Each number is 500 + 25 x the weight over its row's rms, rounded and kept within 0 to 999. Layers, rows and columns count from 0. Numbers have three digits each. The size before them is the row's rms in percent of the matrix's.

# q: layer 11 attention query, 320x320, rms 0.0953, rows 0-49, columns 160-239
# k: layer 11 attention key, 320x320, rms 0.0964, rows 0-48, columns 160-239
# v: layer 11 attention value, 320x320, rms 0.134, rows 0-31, columns 160-239
# o: layer 11 attention output (transposed), 320x320, rms 0.117, rows 0-31, columns 160-239
q0 067:524491535440474553506494492513495499492503549508478437519468531484490514446508492525507483496533516506470537527468473487524534489492475475502471492483555453517483485489507475492459461541476473499489526514473498471488494507490494512494474461
k0 066:555497506520517476511498490506480534527460530484471470444518492536525465512530472505502543483517478508501491480478497509507514444538510521499514494506540501492547517478463516506501533519503486481527524519480545490524546486502534516475541505
q1 062:487485518520533479500492470521466466538485508481472498483508483498503527544509471509495528464510532506500480432499493486493490502507481502486507504552498502522521504524498531486543460481539488491491468483458512497483448477454489550536578506
k1 067:476499528494489496488460499450503484551515495538547549506502541452458477473472555479505533462510500489482518484527498540520532437489488535517508478501522498490513476501503474510498476495481554536497514569525549559486509512490455531551485467
q2 074:475544534512549539515503483508559523482492488521508500475473476482535513485502476453482517525499494508491541550509466478508529460504496536471536462490517538488473419525512509524528517508499505492516505523499451515476526536538477507528485492
k2 071:503498475551498489505539483529476464488544518481477505482481500535511520521491502504503561473493466488519514540510567499526458523506533490485514531495586478472505527493540489492523503473490496511540491495499490468482483502502481460474525479
q3 077:529479514529477505478509521480489497537502508452481446539536472487514488468529510510485523509550485494508490495466500498477522516522487538520522513482516462466500503550482484457485511489498485492484547513491524511495496482512487521520504476
k3 066:513505528512464491495469501519522504491498484542495490480475515474481496479511507498558487487494506477496491465473553473460525459498493521477466487502550459522521522521509482458487503497487492516524498530542520522528551510514448501490467514
q4 078:551488511543539477454500489539530554486489507513469494498460516525516467485461472546507461512516446461504484525526478483440548529528466531480491464501483445554484489507512525498464542508519476498528508486505454509506473503494482468436461492
k4 079:472511519500491452496462506459533470546513466539505440507453521467449499511472465514537517426523493478446496503500537504505515491472501494495504481471500431523515489467463490478485454496500476520505489536483517478535517518487447498493475483
q5 077:484510518451477509523496496543514483492503508467488519502525478480534487489482534478495501477455502477458478500468499524493527470472535481515506503473483463454530510521516510503516461496491466487457473487523509465448482469497527507539517458
k5 062:484513520504484534543532545517482523504493522496485507503477480486490455497480502533480552475511523490511489476505520468510476516476479542497531532523552463472500516540540502497505526462467515499532444471476504515516479504483451479488491511
q6 073:506474495529463488531520516492537513481468488487499501539488508477501469495493498527532506528495500488494510514480540487520542469471498494463526543512483503529497475525500491518507513457442505495526525498505545549480429470510477551457521468
k6 071:534536472524521495472490468480517539504553528530477511455525481507525519515488465525534451481544460492538500493506477496462518471489458520499483487519518487505533486522496498516538535487503519512519505450470497484439525515472476480486513510
q7 075:507504483490463479482502533513527519491502516477475517512469501561557494470471480492490511501533513488503497516485517473471509546471493494509476513513547479513497500543513476513488538474518464493555507508508485523470517529515494525465515521
k7 075:473454538489451472464508470504499481492554490492470491495468490447466518497486485498475490555458488506509494449518517475492519485496503466486523504517505498532507464496475515513512513490470515484473488504465535527501467501479495530535499476
q8 079:493486486477451514536495541487501541487450486488533480513494465508488474474489473550505530533510508495511513541448514494494532506510507461535488479506548514533462481514506510523484478505509485509535532481528526538506481489478502548467495523
k8 075:490506500516507433531482473529462507516520476477527502469506473489432515458525488467486461530507498512510433533501471518487494457471466533514454505489509480483475474462461517481483521511461536511479470498489498534485497520477509529505461526
q9 066:516495485496497494428478522497512516500479477496538540515491527510509500517465514523506519470477539474513491504538468504476522539482464486538472506546535515537554518498500508479484509474490523471541506491512527524510501492483478495506488510
k9 078:503519501518480486500468507510547471477475459476520451470521474469489480520505512513491534516499461459493505466476511517496498497486526480479528522500476485506500446492506495520504519494517535521477497517443464508517471463495487501484469476
q10 076:492470541451501506535520509525496497486477490480506554507505518503497507472529536499487514513485499461473486461483531502487487496448507471486521510508482474432493492522527483474523491490478493523441543490505520505478482501495510519546508502
k10 079:530519496523501507484496519474508480497480509484507495522495514488559559527443444550506490529502472523499472506510487492500462528489486553510506495494473524492508513518447486497510479489521501474504479531505461511469502537518515493479513513
q11 085:517479488467516467483499549492505508498493490460520498522514472487463472482494487534484517485525495519518471524499528501540474484516454501526514458538509496546458465483456502509471525472520525506534506530489504480533515496503495491471491522
k11 070:471509476468474487546477468471526509486552505520464496451482491440460501484484507515489488471491501442485548507480500498522528483464464481501499520488485471470482514508536499478565503507474521540446547496484546514460499471496486478504500537
q12 088:514552490536526500485513502509530501513522478506488426494525500513522535506510515492526448480507527529491494524490531513509497484504441512477516523499512481472476489520459504496510483519473543490509513529517494524491481541531529501467518533
k12 084:529462520464547526496497471503511518515497491553508533504531475535484531472516467484484469491472499527515521485503483493475470519511539489512470544475493520499510546537466506461512470481516507463511479498517468517538497488509543564544483500
q13 089:527539520511479538498473495482532453510499489504491505462489513527473502477498514507491511450500471486510487466459500524467467453484527490514486535425478517475527506532512519480483456487503499501492485492473493498468470500496538438494480492
k13 089:496514523478537488501527490497493508476443491555469484523528500520535510476522561473487505495496492484501479520490512490549487511486497480472486516506536531484453489525483477506512511499501522485554531518533519489533519468536509562483490500
q14 088:517481522524496513476506508527474487504487534563503524497492542557459506471476505496483450494532494544510542483558505511444416484538542488487500494467483547488505517508488508467495497492498526494435519509474502490539543470505516466541480473
k14 084:491534494530519534504519470467532507493495505503453481470526480497508498523465484463513490471539543532496517486539510464515526510450471524531514473508503455510552536472497544506548497507511475508533495518496515504491563522498473538534480483
q15 093:508486499490478509520513505528480519525468492480520480552500482471455508494514504532496507475530528491492476515493560550533483508505484477509519432535505457535435491488517491495511499525460487541498546514460499511507508523488518517512477504
k15 088:513504449516473510535502501476504544499582496454488517475553526499512540520454472553520492528553505482520520488537452494479490503521459573521498503466478535471496505450499495479526507528523542487491489517477518502452494484543522515516490498
q16 101:490504520481475506507501484503496486509450515461519508516521486480478526479491503536491540496487540483474480498479524527544526505499482502501500463503526458512501471513493514516486525513492517555541527513457544491504479555510495484528449497
k16 101:495528458469484477540482475504485500551515491489499502510504494506508472449556481484482485514558509453500496490552497435540480497463510494479541489478496512474481528466494509526507455529499467485527512490526464523503525505517514524526543463
q17 096:468479486469550491514532498517508543516496509484521519487485481477466510484496483524504502518496534454491510525489465488508553466484464527492504492519495464505483475476463508535475489510473514505523522518470490490466470498532480509470525520
k17 095:548559495493514525484547495503489523478449497479511506518517485515509512515515530505543505515514456535499485494546492525472467489477495521490527504469536553508518481483523441491476538482504520477544464483494477470493477561509447475514503503
q18 101:536501502518492509488490537472467493496501473463488503491502464499554469505501519468476504521465440517510553497470487518554484516544526483522484482486494521490490472497515466505507494461503510476517476510517486517498466466488508513495486482
k18 119:524509515514493520488502530501469470472512479505490526507487487522511509512493523464477508485532476492458487495510480503492484483540477500479493491487477510477478501506508464511467485481518494432464504494550493493523489444464489532476502492
q19 111:524499525545539508443487493488484511511471492491503512510500504518459537537473528429494485499485501492517500497521490514488504562519515465517461467493475498537516481500530450496513501500495533551491479516473478479503484515542486496552527480
k19 101:488449526518446452519491459488511496498467510469521500515479479489462497478524551517507481528482492537500501496447479495526483473470525510497498498505493453546462502494472490441502489506475474542509492485484467569479498464468488501537518519
q20 109:502506497510506518491502488495480452509505511534543500536505507565479491480501481482540518463487521510525504491498495492511500492536536524501491518535461488498527508533501484501523489487494514492482496520477514520500539523463531485486545485
k20 113:462514456508520473481453486448511512491571493495488482506480495486467524496467479508514516510468491518492497522524416461509546466507493446470515473461524501485498524483511519541505512461519488479440514482469511460526534500508512474498524476
q21 110:455511490508530487432488491525503511504438494484520512498533474509488546523523466523526498512520501484547474520502494505489539470498511518483476482595499459482475499498506491480480487565466535515520538511532546526489516473494498490457463510
k21 120:515491492516477502512467472461512493515450513497542506554503491511530528521472456524537480512478520540527498497455486529496516442485481533513451464560505471504534513526488489497526486538455500547505467495517501519499471529459484424466474531
q22 113:484469540500576480491506586508493515515502465468499497471506478459508484484571512523520494523525447502496551480538497541535476495549520510494527445475505486489515505507514504482507489476480511524500510463470503490498543520520526498460488542
k22 108:504522489525515512531501496523492527500504507533523510495477549534508443468523511493501512535510505467510507487555492527482475514485545471499512493491498511528482491475534476507493561532487518553543504517476464457506510531487489487504485480
q23 085:523504492455472442496516567485504509537546503518516491478504523486515443493522487531462482482501490492507461522524546531518499503534522513479504562488511540514456533516531508509492506458541512477507517528534493508528501501467476491508500537
k23 097:519525469455451458489507526482500476485499520475508495495493500475486479520539460529484489493506514504501505469490519527462487497495485474511509541490511507472497466557503484507472514478534557509524458503479507550494486510526472468497492549
q24 106:493540528500498476505511473459477523471476498515485455490496505530496537517472509486462539522503535459518494517510520545478486472461472481446491513461511504517528461537492484483504513504539436534528491499510550484499513546530541498481498515
k24 110:489541518451488510496487513504466475505512454516459463476466550497507538529504514530535516513523486474486470518458539533481475530462491552470512509483481501532450490504519499464529553513471498526494493491524556519495487472484540483471451465
q25 123:494476475470538513468506476511528483505482482474508491505472479539473524495483525512474515482476530493514455526490520497469491492518494479519463472438554481510524461526471480520526526524548526477499490469490504528491520468511464459469499493
k25 121:494517467515511458522495511515495482501500499544494531491498492532501498507471459486503547517526494461502472497509472527489482553557546475525547558515495523476476449546513465504547543452523536478486483527533528527505516493481515493496525466
q26 119:496499483484512497506492509494501509520530544497557449467563508551470520480485475468532501405504509482577503474515492525454506503467490499503495505545510491517473472503528477493470508508490501477470486516508490479474468497477555475477540480
k26 100:512513515484488500500493569447527490484530531478491506481481507518509489467482477481507508488525471507525532456501487499487502501517504433496499510458484471510518475492503518473503469450518532488474504458502452526521521510510548513484529527
q27 114:484436528483533484518551524459508491504475491512471495525495515483473482508510489498471513462498516523501493490466442545492507519502553504506493506523466505459488500456489492463538493495477492512433509457510501529486538510463516464480492472
k27 117:542449524473523515492517487467503497505430487489504475524522526501485467513520501516459488466520481530524494471485477521465527515506507476461511544500496478471532515483474483514496505504478495516466494477548484512504527529501498481474493489
q28 104:477561491512476536498549493537537501469509514460476537515526500501477517490494490530520532442495501565489485512476527525506466503511549497518495497513554490507508488460444507519500526528511508513491550511486493425491498479541492532467518470
k28 114:486501466469505474527528542524509435522529493464503495482489456491486545537500488466517558516495516522482471524455458505492434477491481499522510526527514506500523448542489522519511474495498514486506510531498513484503538473504525515489505464
q29 116:491458502530519552503519455507565509466531539443534485518531538512486494495487483511494500511469547515529473505485468497495520473449456530508478490504518459518513494485434464524498513483523514461501453522483469542484430520510510520478489463
k29 112:499512526555505464479480481485478541479537502539495491488485502463480496483467505483525529498485495500457495481519504549512466526506522536475478454530510525554452526512438471480549508509490529513498514456508493533544484537539505500484482483
q30 108:509516515530500520540508545477503526480525519498476506474496522490466512526551487500502434497538491516490520470525459465487466492502539450451490489488469494496463513485515501533474479503455480501530530514509441524503543497491484533479447483
k30 119:479447532506447485503502527506534485468500498489484509491528528471485500539512483519536494519505502510497509491496495517486450509471469526446528476481473504478475495517525499541462444474522499525552485540508513515458490559510516497526525505
q31 114:487519523473455513487507550491510526526506471520468509483492517493496518505472529484530534517518519553447523482522523467475536518509497504486561488515517484500506551498516514487468505512506497527499457507535528460464523490481501520497559528
k31 114:459499516402459513543464493508491476501476510490483509520494539471493509485501515548523477510511506534478478495522493463505529499494487498508521521497527459541496543497503525512489511504476471534512465513507466537477499512491521496503502537
v0 109:485519502488503492513490500535464502499448513508499533499494470521480537537478476487493521484514495492499480490513512532460532486546492475480518516493530517509537524473466518501552495504491462499520521515485524547497500492505499475459512467
o0 106:482552505465490488462473487508547540508511535536499493470507494470524512514512546493518542447510492466482527544416529526513531561455512495486497483511556479473492489495472496486454470475518525503531503495489500478467529508450507523465495468
v1 113:473543486487522533538552543563488495475503479494537481463524489496542500514515547465484484513528537476506504510523511508520505488514528496483510520520505511517505499448494482506507452477515477475483466505471486479496511531454502500431489494
o1 110:470470485494471443514481483496502503498515495530458467522506545495503499522504484499535562519521507535520539478504493520514488528547538500450509477525484479516462501503514486467496506476503514484469510497491503507480450486543529518493475486
v2 107:523491533516479496467515497464550485504496474550487492506464443484464512477501478507516504551529502469527467480480492535476475533519503477523496488510449490497479495491451497474497514511536532518501473483471507517491480476464490506484508520
o2 102:519485511494479509541488515523476472499532513502462490503553523488507528473495493535536525513491499483495501498449538527446488479470493445482554505496506491463543471510489482486480514468559501514495502523492545525504491505551512494508503469
v3 118:539510471446479511503472476492500474430495501490457496515509523487477510498490493492501466503486500507525475499471513480514544491509526470525494532502507515483506505501550497474521500523494504532512458527511560492508523508465504523514489474
o3 110:546517508465529540570530482571517482523506471456489528480488471532522476514540492516496546513512501503512499502439478448506487511518511472519532506500467538479485477482538485501484522488508492514495532520486510523475534526516513502488519477
v4 106:502456485519514497469467516528464456489502479482524492475496505474488538521498488555493516512500485468499489514510523524506549512475500494471529490497475513505527508477474491502477538489538517497521475487478507483493486497498497481489452509
o4 104:484521506507479527488512546464493491533493480468567484481532489471498523510461511484544495491507459529499484492526513493521499484500521487487500480511472489507477547496527506524462478484458527531517483489500501510498527500523474505477499470
v5 101:534469506459504482478482508494508526475481494436490465468504495497505451512497467552466484502535504534488478519542512502511505499537489466527469524500471473494499527501487484534467496521459493505483475498545474526542499466519485520524536477
o5 100:528549540468509493513470530497495541459488475487524538520506568507471490460498499465478496540471549506511476477502479491497527461477519476494535473531479463528496460492497476477447500510513467519507537497520490480451505470483516450499481569
v6 111:435503505426502500483512499498482521470492472520490527473440508502440476505488549457459508515501499470505497547467520473514511481517519499534497466531485578509533540525517510490476500468516498519483513499522495514484533503515501497475449483
o6 105:509476502500493496522513469486512467490457532478502456508528497507510483506524506477483522484517492535501477496478469499477516503480505500516508528474475531517460505511470489522516470465527483536497488463529506514509478488473527504473521556
v7 111:492471473486501520522486495505503502503489476503509503477527481494507499481503541447497476545509537511527443525494477511461480527520524486545484483515507498525473466512462498509518537517501526517468454511505538499474466522526482512501507475
o7 106:504485514452497494504481528562531518509477532507516478486453488501550459536495455504506522481512532521509518493516503519514483480530493462471508545420502494497510471462464473468493431505512484513525469528538522499530526470525456501492512495
v8 113:531470521516490544522517537500508456533490511514505500492496443496512479458483530525485487496503523480497509513534492501523495515510505540530511525483522496483440481489531455498514518459483512515532491502475457464496524559495477469526499475
o8 107:500532458502497472491495455461504505519545499534499501491483482501547509519481480497518493483550470516483479517541508491542515528506489510436485511486483511496492483505531476434535510480487481501501504487480466520534541516471530521513513532
v9 109:478534507470508439491491478473470514514502512519514508475523508516528507464491482484484503510493533512480516466509525493439464525520524507475477497500518546492494502499509513499535525473507489496488488479511529475457531469505471493444520513
o9 107:453504459516493497491471531524520548475493535484503501513522504502508513511476474495521523465523529513527508483469490509512501537512513516489516502501492446486460519482500544491493470464506456466525498508493452519532502494496479498518505487
v10 115:521493477474510485494529534518540539508555542506483469530483475484510513502486530510503537518467531517518502494512495508472518436522487490465499542530504521515462472527548476522526503463490513509490507536491452522522534495514513500472523504
o10 106:490500507544513478522533495507528542492506486482441478483503505554469502517517499518486540499517529481515526493491480501501520502517500517472489463533481460471484513495488486485518489513505508520479475517517473495469483546517470481567492476
v11 110:536459501469509507480444506492522498530481476466466503523467538506499506514518523478536492503558468476502519517460495496529443519481493483534495475503502487530503504508502483514464491516524493514457486508481518497543513474497518547483514517
o11 106:523516498507524488422515501511485525500519487508527489498492473485485519464514529495491459518472531503477503493498510533472468495489559550522528448501491523495494524530486495462448548517529507553472430542504522527470537466468545492537491497
v12 108:498481519493468533474476537515496469543485516483492503536522488513554494495486505516468541474479522524455475508530445499531515471514462453465460513511510450508479518489525478502485513503493507502481501458514472474513472505512483530481537486
o12 106:490506493512477491515492523511469493489494457477558499488540516493511471475512514447496506503527509518532468473432555512483500502483540498477511498469504541534515525501453490482496476502481499466485506526499494458528477499458468497493522476
v13 109:522519537494522476489483457504480461539520478521543495483505477513518530502532462499472497543530492570476535496500509502515501510492488528501513510511508463489482461458525433501444525499453513495455497464481496509496531500505471507508525472
o13 107:505493498488509556546501497501417486508515493504504487526500502480522497476522499460462489477458508516532483477481484532472503477474509496496515505500485529514490467478512498541497482469475540491485515519495501522522506445500496472548482495
v14 115:461503510527507519511513548483483534529517472487419514473500500503502492461523474501512516527483495449530503494485469517521495487509453516491540472490502506464503553546478511487482466490535478506498503511531473467501463476510511478535523540
o14 112:478505546537554467486509494532494449482513484475476492499555502504506485495494490484474507517545558510490505509558521460511491480499518514510479496490488501491507510488521517498486447508565475489494520474485536504545458534515487499503490493
v15 111:496449480508493409499537503480496492536478477451503504529511553529514505523490524500493528459472498483479503511522504506508511482512495549483492565480501496495533484560468521516463517477478531482509464491491508510490528491438515467538504513
o15 108:499520526454514475517505483470489521567484487509492489502493448509504507504496474484552518474496466493468462508508482490497498528485473550523486531552476505529548510497460520536506505489492529528525559472521533469541492499475518496510496476
v16 109:484509518522505547512472509499534492479483483512519492464509499531488487507515528484501488491501477529495482472481485490455481548512479483481494514482492491501487507521497497535467474512498487532508472489518507472510510468483507468486496459
o16 105:501493482517483523519497499485513512529516419488480495487506458468481491441530479442494501482499560530495495519450516518511503503556481520549514475487493531492466504473452534498506516514521494460548481555446527509551489455495479531495547539
v17 112:524458505436472487519552504532484494491542481525538557478509529507515519468482505478493523501555507480504522529479507504511479503507507476514491515546521512523475517499529494480428499519514453516480500467495527505511519512481494498450513473
o17 104:493492483512499524489507522497460454526490529518525506489461475515499496493509535501490512477479517537504538513507492501505515497459507497430536510516486489489503481537490539498474478526496448495491490518495516504487539520522527501482451473
v18 111:507501483476540530492481535509474465473502491460468473519459484502482537457504471474463511493469515498524493547527488505485522502482549529536566484474473534436487470498400510476502435506478486491544510521497478472529533504484500535511502519
o18 109:459505491521533506497522521501528511460448517532489454482488477473506503476499482465477478535507508459511495511498522500481525481480490494501516515515514534522492515494535484525489483494502470474545523524491525477518494521459527475513469554
v19 107:534510500478480501531546547501534486508488550519495496500510483535531515529523526438514471497530480485472493516542472507544557533498434504504509550485504512480510494492451467524488507457484511504499489482490467531491539527462494483502510524
o19 106:505488491524495508549510501472476554511492527461491517516508525498482526489458477453512473537541491501495473500478504535508500480483461506458460481504551499497497493480430467503472517518492490528501541474485445528486524505505516518486510507
v20 103:530475489521516495519491523484518518531490548484500505556479506452510494513478488486524498518542557514512515511520527499473497509511481508495496491499484551474475536513528475522507527498523474502446493489512506506443498487453521541503459496
o20 104:527487475495519536466510483511501541529456516500499478557495503514502511454540520520517483550498493485534464523503519480553505506544523523464472497488543477511555492488507490486516482515489509521507491560463482552471486469463499466509513495
v21 104:523449518525506506460505503488491537531476523526482504497460483502495460506502521498482487491469464494509520480512548490484512522518520480506446470487526485495478515527481542453485510533465538489516503526564462473527455540493472517492544456
o21 106:502471512449484501460522450510536476487480486540487462496491471536500511478486505508481548512513527480491482487502449512508487464479470506488481481493496564525532492497492494468442510470565484486478515553551469515499471491505496480457499531
v22 108:499524493461524479516482485499488437503535500497503527488489547464502461494468507480519491554513530500509504503505484476542511498509492528493511537548465505440491513510476498483471513492554465482487537531487553465513493502506530496503522430
o22 105:492484537469537504487474560440485465490511493494523437502440463482470475516500503506522484481494527495463480494517470501450473486506505479513540540539461476480504507487451484480476494522503522484531458487503473549472510472498483458500539503
v23 108:524534497509469522478492530486522507489477510491494487495498498450441509517460545519480480462475440510473478534529491482462514489513527512497500493517472556463518548479462489474503491497474522503492416457499493466467471544503487474475475522
o23 104:491469502463528477502497495506520482515500496501478476527497556499494508476508512525505556542484519492489528477509490514520486469475485478523482499488471500512557506490463517456465476489489465488537529496525500529513490455502511487468504509
v24 108:560491478523484510520522513491494469511487532468522497509499499552558518485517501542458503507546521490526457516528516487499511523501497482525495509501519487483490498489498530493465464534522502491496472491482514517485492490472501523494528519
o24 105:480536514493510537496501501473490516493534495518503537508474488521439477485513484508475487531522492469516537499519534496508480492508526503485504500520477515501507500485443487492473477496499480500524543501503490556504514531473489497518535488
v25 103:473503552511490473493470533514510508510491518522491525451500509484495501469475488487497557532493508515500497471476468493508455530481497489529481479494498527451525462481516500469478505505532507475487536545496531509433486485498496536498493484
o25 103:484482486459511494462497527488462460501499501512529511497514510454511511503500484494505539505513520499496491518468548474504485511512492537478505468477521476489495530502498507483530479502538475514502480515483489501562455513494494490483482499
v26 099:487496510508471469512482498509498510522502521482463492516502468513523511482524462490470550553500465494549513518491504491472499496506496508493557448510503511456467499502473492524484501516494509521540482488526479492421508490532548524533486491
o26 100:516434479478490551487495481517453514557515482526512514494466526514532499499465496513492453523533507464507473511522467528498462513522507481499478504489498513510485512484473536494482502508503520527542518445479570511526478510471473450525507483
v27 103:539521476497505495566518488452528488463522522454518494456475506565532522482495565506469500517518515508492506454516529472484480513503511564529491462492503502520500498483493524497485502469501517482461483465498512476475474541492478498492491530
o27 103:490500478526503469489478516490511478486474562493524479513549485514475552494508508512533475480534541524506502449529464502481492508497472511460495541470492505487500479486506471479459532571486490499585501515526506549529481522484497535492513499
v28 110:494498508549474484514479504487526554519484486482521468494532505535477498498527542466476502545550505476539485514500457495445510492506522515525504483507479453509508526473506494485447486465490469502497487498467516519499551500509536503496548514
o28 109:533495486491489505500532495527488511529516498526481504504515497470513491588518511470486526488493522475534472435531496506478474498487507480509517516448484472516431522516467516472520489548529507442505478463506509448482504471517498505517501519
v29 108:443532487526538511478490544542479491488499477512461530477570490491478510517509503505489465515563502518480459515497495518496526471455475501525484509497476523464475468484475462516503482487517494484479502457457486508515522521539504513542515473
o29 106:483497498499497495525494495499491491478456488448479510533462493518518497489480442474464499453521534492474501468487519467458529501511479479515458480501490493508438499537529502465543493448516506552493536528503536510491473475523509519532503494
v30 112:540508526503500512514546503504518503513477507493497474491494498463501468507532506537496464470500535469509490509459469496496471481458508462522493554490465485522493517536522495492509504570498477512504504521454509517505476537499497517517477531
o30 108:527511475497517507574512555523492494534540527463483510471515485536487513532499503494583505474482497474498525565535505497548495489497521484484480507465500513519485498488532468521522529540515499521509489484520513503502481483487557533460506465
v31 105:472524455497510504486518493451511520481536432510532516481514538488493537500508532516510494504561507504494490492490504487472480467461562473479513516507494494531528508499522476492501485480439465491481467564504485503466535511490483489447430547
o31 103:520502506488532527467503479491498473474494498517460487519443507489508501513511475486528519487531483512476458525477472514520514492512498522503487487505487512535489548478484508512543473478508506518514464483495477463434552499493502471493467553
q32 087:494497493494483494471516474473518528476502497496467547532497462449477446568467507486517475517506453474454457482518502510478515508522488475522513473496505500510486489465533481491495494520509499516518536484505532486490480502470470502474457527
k32 073:526479493482505514484479479520487501495518502560560490471503535545518542524468490481476463508553504435512527520538498491491480494497487523487488467508531502528522517475518451513550518512553495466522478503514488518549474492513516510524488508
q33 082:485451557497498505518502493466540495514498489495442486487540487493506513512499491485516488517492514494479549460447487502485497515546481521495521455505481504483489504524469500548528548463523479528519510534522521536547545482464484516522530538
k33 080:481501537547445513488560526545505477546471479474498493511522531519503521498507473462491476512519492495520535507498511516490492518491518496466490489454518514473521530485466500501470497479486515506500464465481475460491511539493478500502537482
q34 088:542457472499462505483493503477484534476501506543530469514503533496510495476556497535502547482535508543501560493462502517523519431481493501494517511464503494466565516515518526513493471462531501507487496524493460537495508493497531520530507524
k34 083:498516472519513498521490522498547512460522508491510494480516524506523528478520483559502505534522495509508489489477516486482491478522483520518514471594508490520505517551550503520533507549498479477476568529499471497503526499498480506505475508
q35 091:447490443499510520540481478476506497473494496470438481537496528538482468506450491492510516513502475510505498518485506473496492492498488463494460505481513485509517464505490526458531442469558520507517504538511540499487489490478519475473518459
k35 085:555489496515503485479548478508510473496459502581531481522557511538504505531493450520518511508552497502484515510519537531528542489545479479491512419506493534517518491538466480531511468474527529490511486490504478430479497500478504517485514472
q36 094:552514550483490477505508533523456498488456501537483513436536509513525519495473502495451499482441479521538502532480511530514498468501494509487517485491493532454465491495533486462505522530465550500504514484492537547530538481479489489504506485
k36 093:535523498511513517421495510507482522511511488494524491497506502520455472510506550467477507509478475489503494473453509506537544481483506548482499488521492480514478494478498484474498460506454470556522504524474533521446475449514491495503470530
q37 083:492501495506482484569499482544468485518527534473513467492509514499509483515507509511539490523472468502517513467527491477476498497515531535429500498497535534510481511515510510486515492504483494477494497486548468479514511509451472489507458476
k37 081:490471493505505490441488462551441423479501450495507510472500499568503500487536526479547518503443508468518457476512455478498478495486483510476454501516474513492484530503485475520469487492488536537490496475524492486545506500491477551487526479
q38 094:477487536448541470495439499470482529493482474521529512481507469550481518486519528481518536495533487539517505467470478516481502493502496519511490467504528500506511501492552480508477503484555485529504509460528503486531535539533481506501453535
k38 093:514553505498517484496476497475468495496475496543471500508512512538504527519499515522479523532524478538525487527499524534552535495456479495515464493475537533474512483528508545509484467489495546486541483504539492532482475476488493518494486499
q39 095:497468518506487508518483461530542563504493494463494479520530488529480520524521461492509521533470531496498489477487483499495525523535512465530454475549520511521485480515518469486517490459515498492491489508502531530517518490475507510503512485
k39 104:495491524478522471484464494489543535523509481490529475492533474509505522525473479506532522526490507519494504486491516493559510499493495502500488460515505495536512441487491471528528509492503515495502510524526451476474474535484520515500504493
q40 097:495516479492481485417523485510505477472442468453513494518508498473539507490524478546481513529486527495483521524487475501528471486494507543494424524474481468520503465571515545515480541466450492519455514477522506483477528479522522502513514509
k40 095:485516485530476514494524458530480528580492534465506512523483506533459467515508514466481530503447519538469530496520454511497519495473495504549472482528515478469532480474479527506466483525498476561448487496517505524452500531468445516498483514
q41 108:470523513526507532452486497489492491481451542511483502496504536442539470522521475506506539509534506485518437442507536514501503488476506484502487480498486500536501487501487496449509466494487522497518510472517442495504478491460463512507467507
k41 093:504541467505511535477526495492463468505491500509478526528492533538509469530532487470468464511563493457481509498548500508520542494479541470480450460497504522529471500516511479486449487485506505525489511491495494514511498498477522529481496496
q42 099:504460517476477542499508484522504487488524491451479516508460491524479519477497510515483468465505535534510451455496497486482531473488500519510500459518510562485506482481530519485482487505546502482515494487491496512525500543461459479544496479
k42 102:534525486467461502468479466484512486465461517475470463495493502544541506481498492535506488514489511507475475522538520486503498502473503495522526501501436517540475508468521473466499489491477483531488495498476499504497520464490552482504507477
q43 104:494505509528508484493496498464514529506476506514521524439530487476514493528505522485498501510468521556508502459489503523466449505458493498518526491538473482463512532482447487482467461514516458505492519451520477457545502564487551514502482495
k43 105:480513515489484474446510540501478487503460525465524542526501494523485492511516507466485502457475471482510500446465545531509524457508514509522466462468471533490495501489505501470437484507509513496521483511497494505525492514489506511486475497
q44 099:500484505532505446553473481524477462444493522474514494499452503508487464477533503528554507511505495514515488532490493490477483498504484518481479534546536486504477496503505490482470488538457442489502487537534519486481471487515513454473503506
k44 108:489533551494480501498542472498501516459520507494506511491513491502476477480504508531561518558486472456517514499490503519524440534495478500508510495522462470524503545513489477522483505491480504541507492473499460511519498535519497509528501496
q45 110:454502439528489514438473484491526452477489504508492507530494524460470509500514523479499520487451461532514502498514473555505499491517521516486575502547486481501518482483550496494456495452470480504518504514497501474452481477520435473464506491
k45 109:508512483479481501480483462504510505472527509494480499511506467522543481516466539477487495490429500473500517451530541507526519549462518536503496490550502553488532473514456515490482472532482464474517489530527534509498476489484477476458502514
q46 106:509463527510516504503485502478549512498509526453512509519502559500523501505477517549491497529503508537564513466472526472487504524509502484519522535511501497515532567474489491505509560510482498476504460534484500510496485469448523500523471506
k46 101:525503534520509476458491529491480528529471458572493534511471490494506523511503469497518538495556525512487458544494457480488480524493533461525504487470526499472485460503451494512508500530495541511522510496567487520482433536484492545507502497
q47 109:530509548551450480482493508518511502536571500526513512537507525532529555485503455519535511496512525519463514488526505499518488539545491476523455511525482502522507522456455530509521516520522483581491523504536492483503538532514507500515558462
k47 118:530463517512518519473501484501525465481550465509510491529486458508504484516509510516537505464466494517474496503541479512511517488509504525523518499523523526498532499503496444477504451501451521488508506530497482510463496480489493487473540518
q48 112:455515485539469474478499476542458493519498529480490494502491512509488472510515536467449495506523505481475517492491490479503482506506515522526545471501520465527451491483508488525489513505448487548503466520545512489485498542535504473540509507
k48 113:473486521549519506529498472544471512506472504476500466507493550473538485483510528491449536497514516500511499461451459476502480512457456500465493512501506458496469465509491514507498494532453503531493568477542469484516448498468479513494497489
q49 105:516464470494483486482530511534499503491475521540471493489485484496540492514490531539530527518508463506482514467492486525480485516491481494498509509483489486504503488536504528481512492514490528447497502491496512515537545510502508512556486446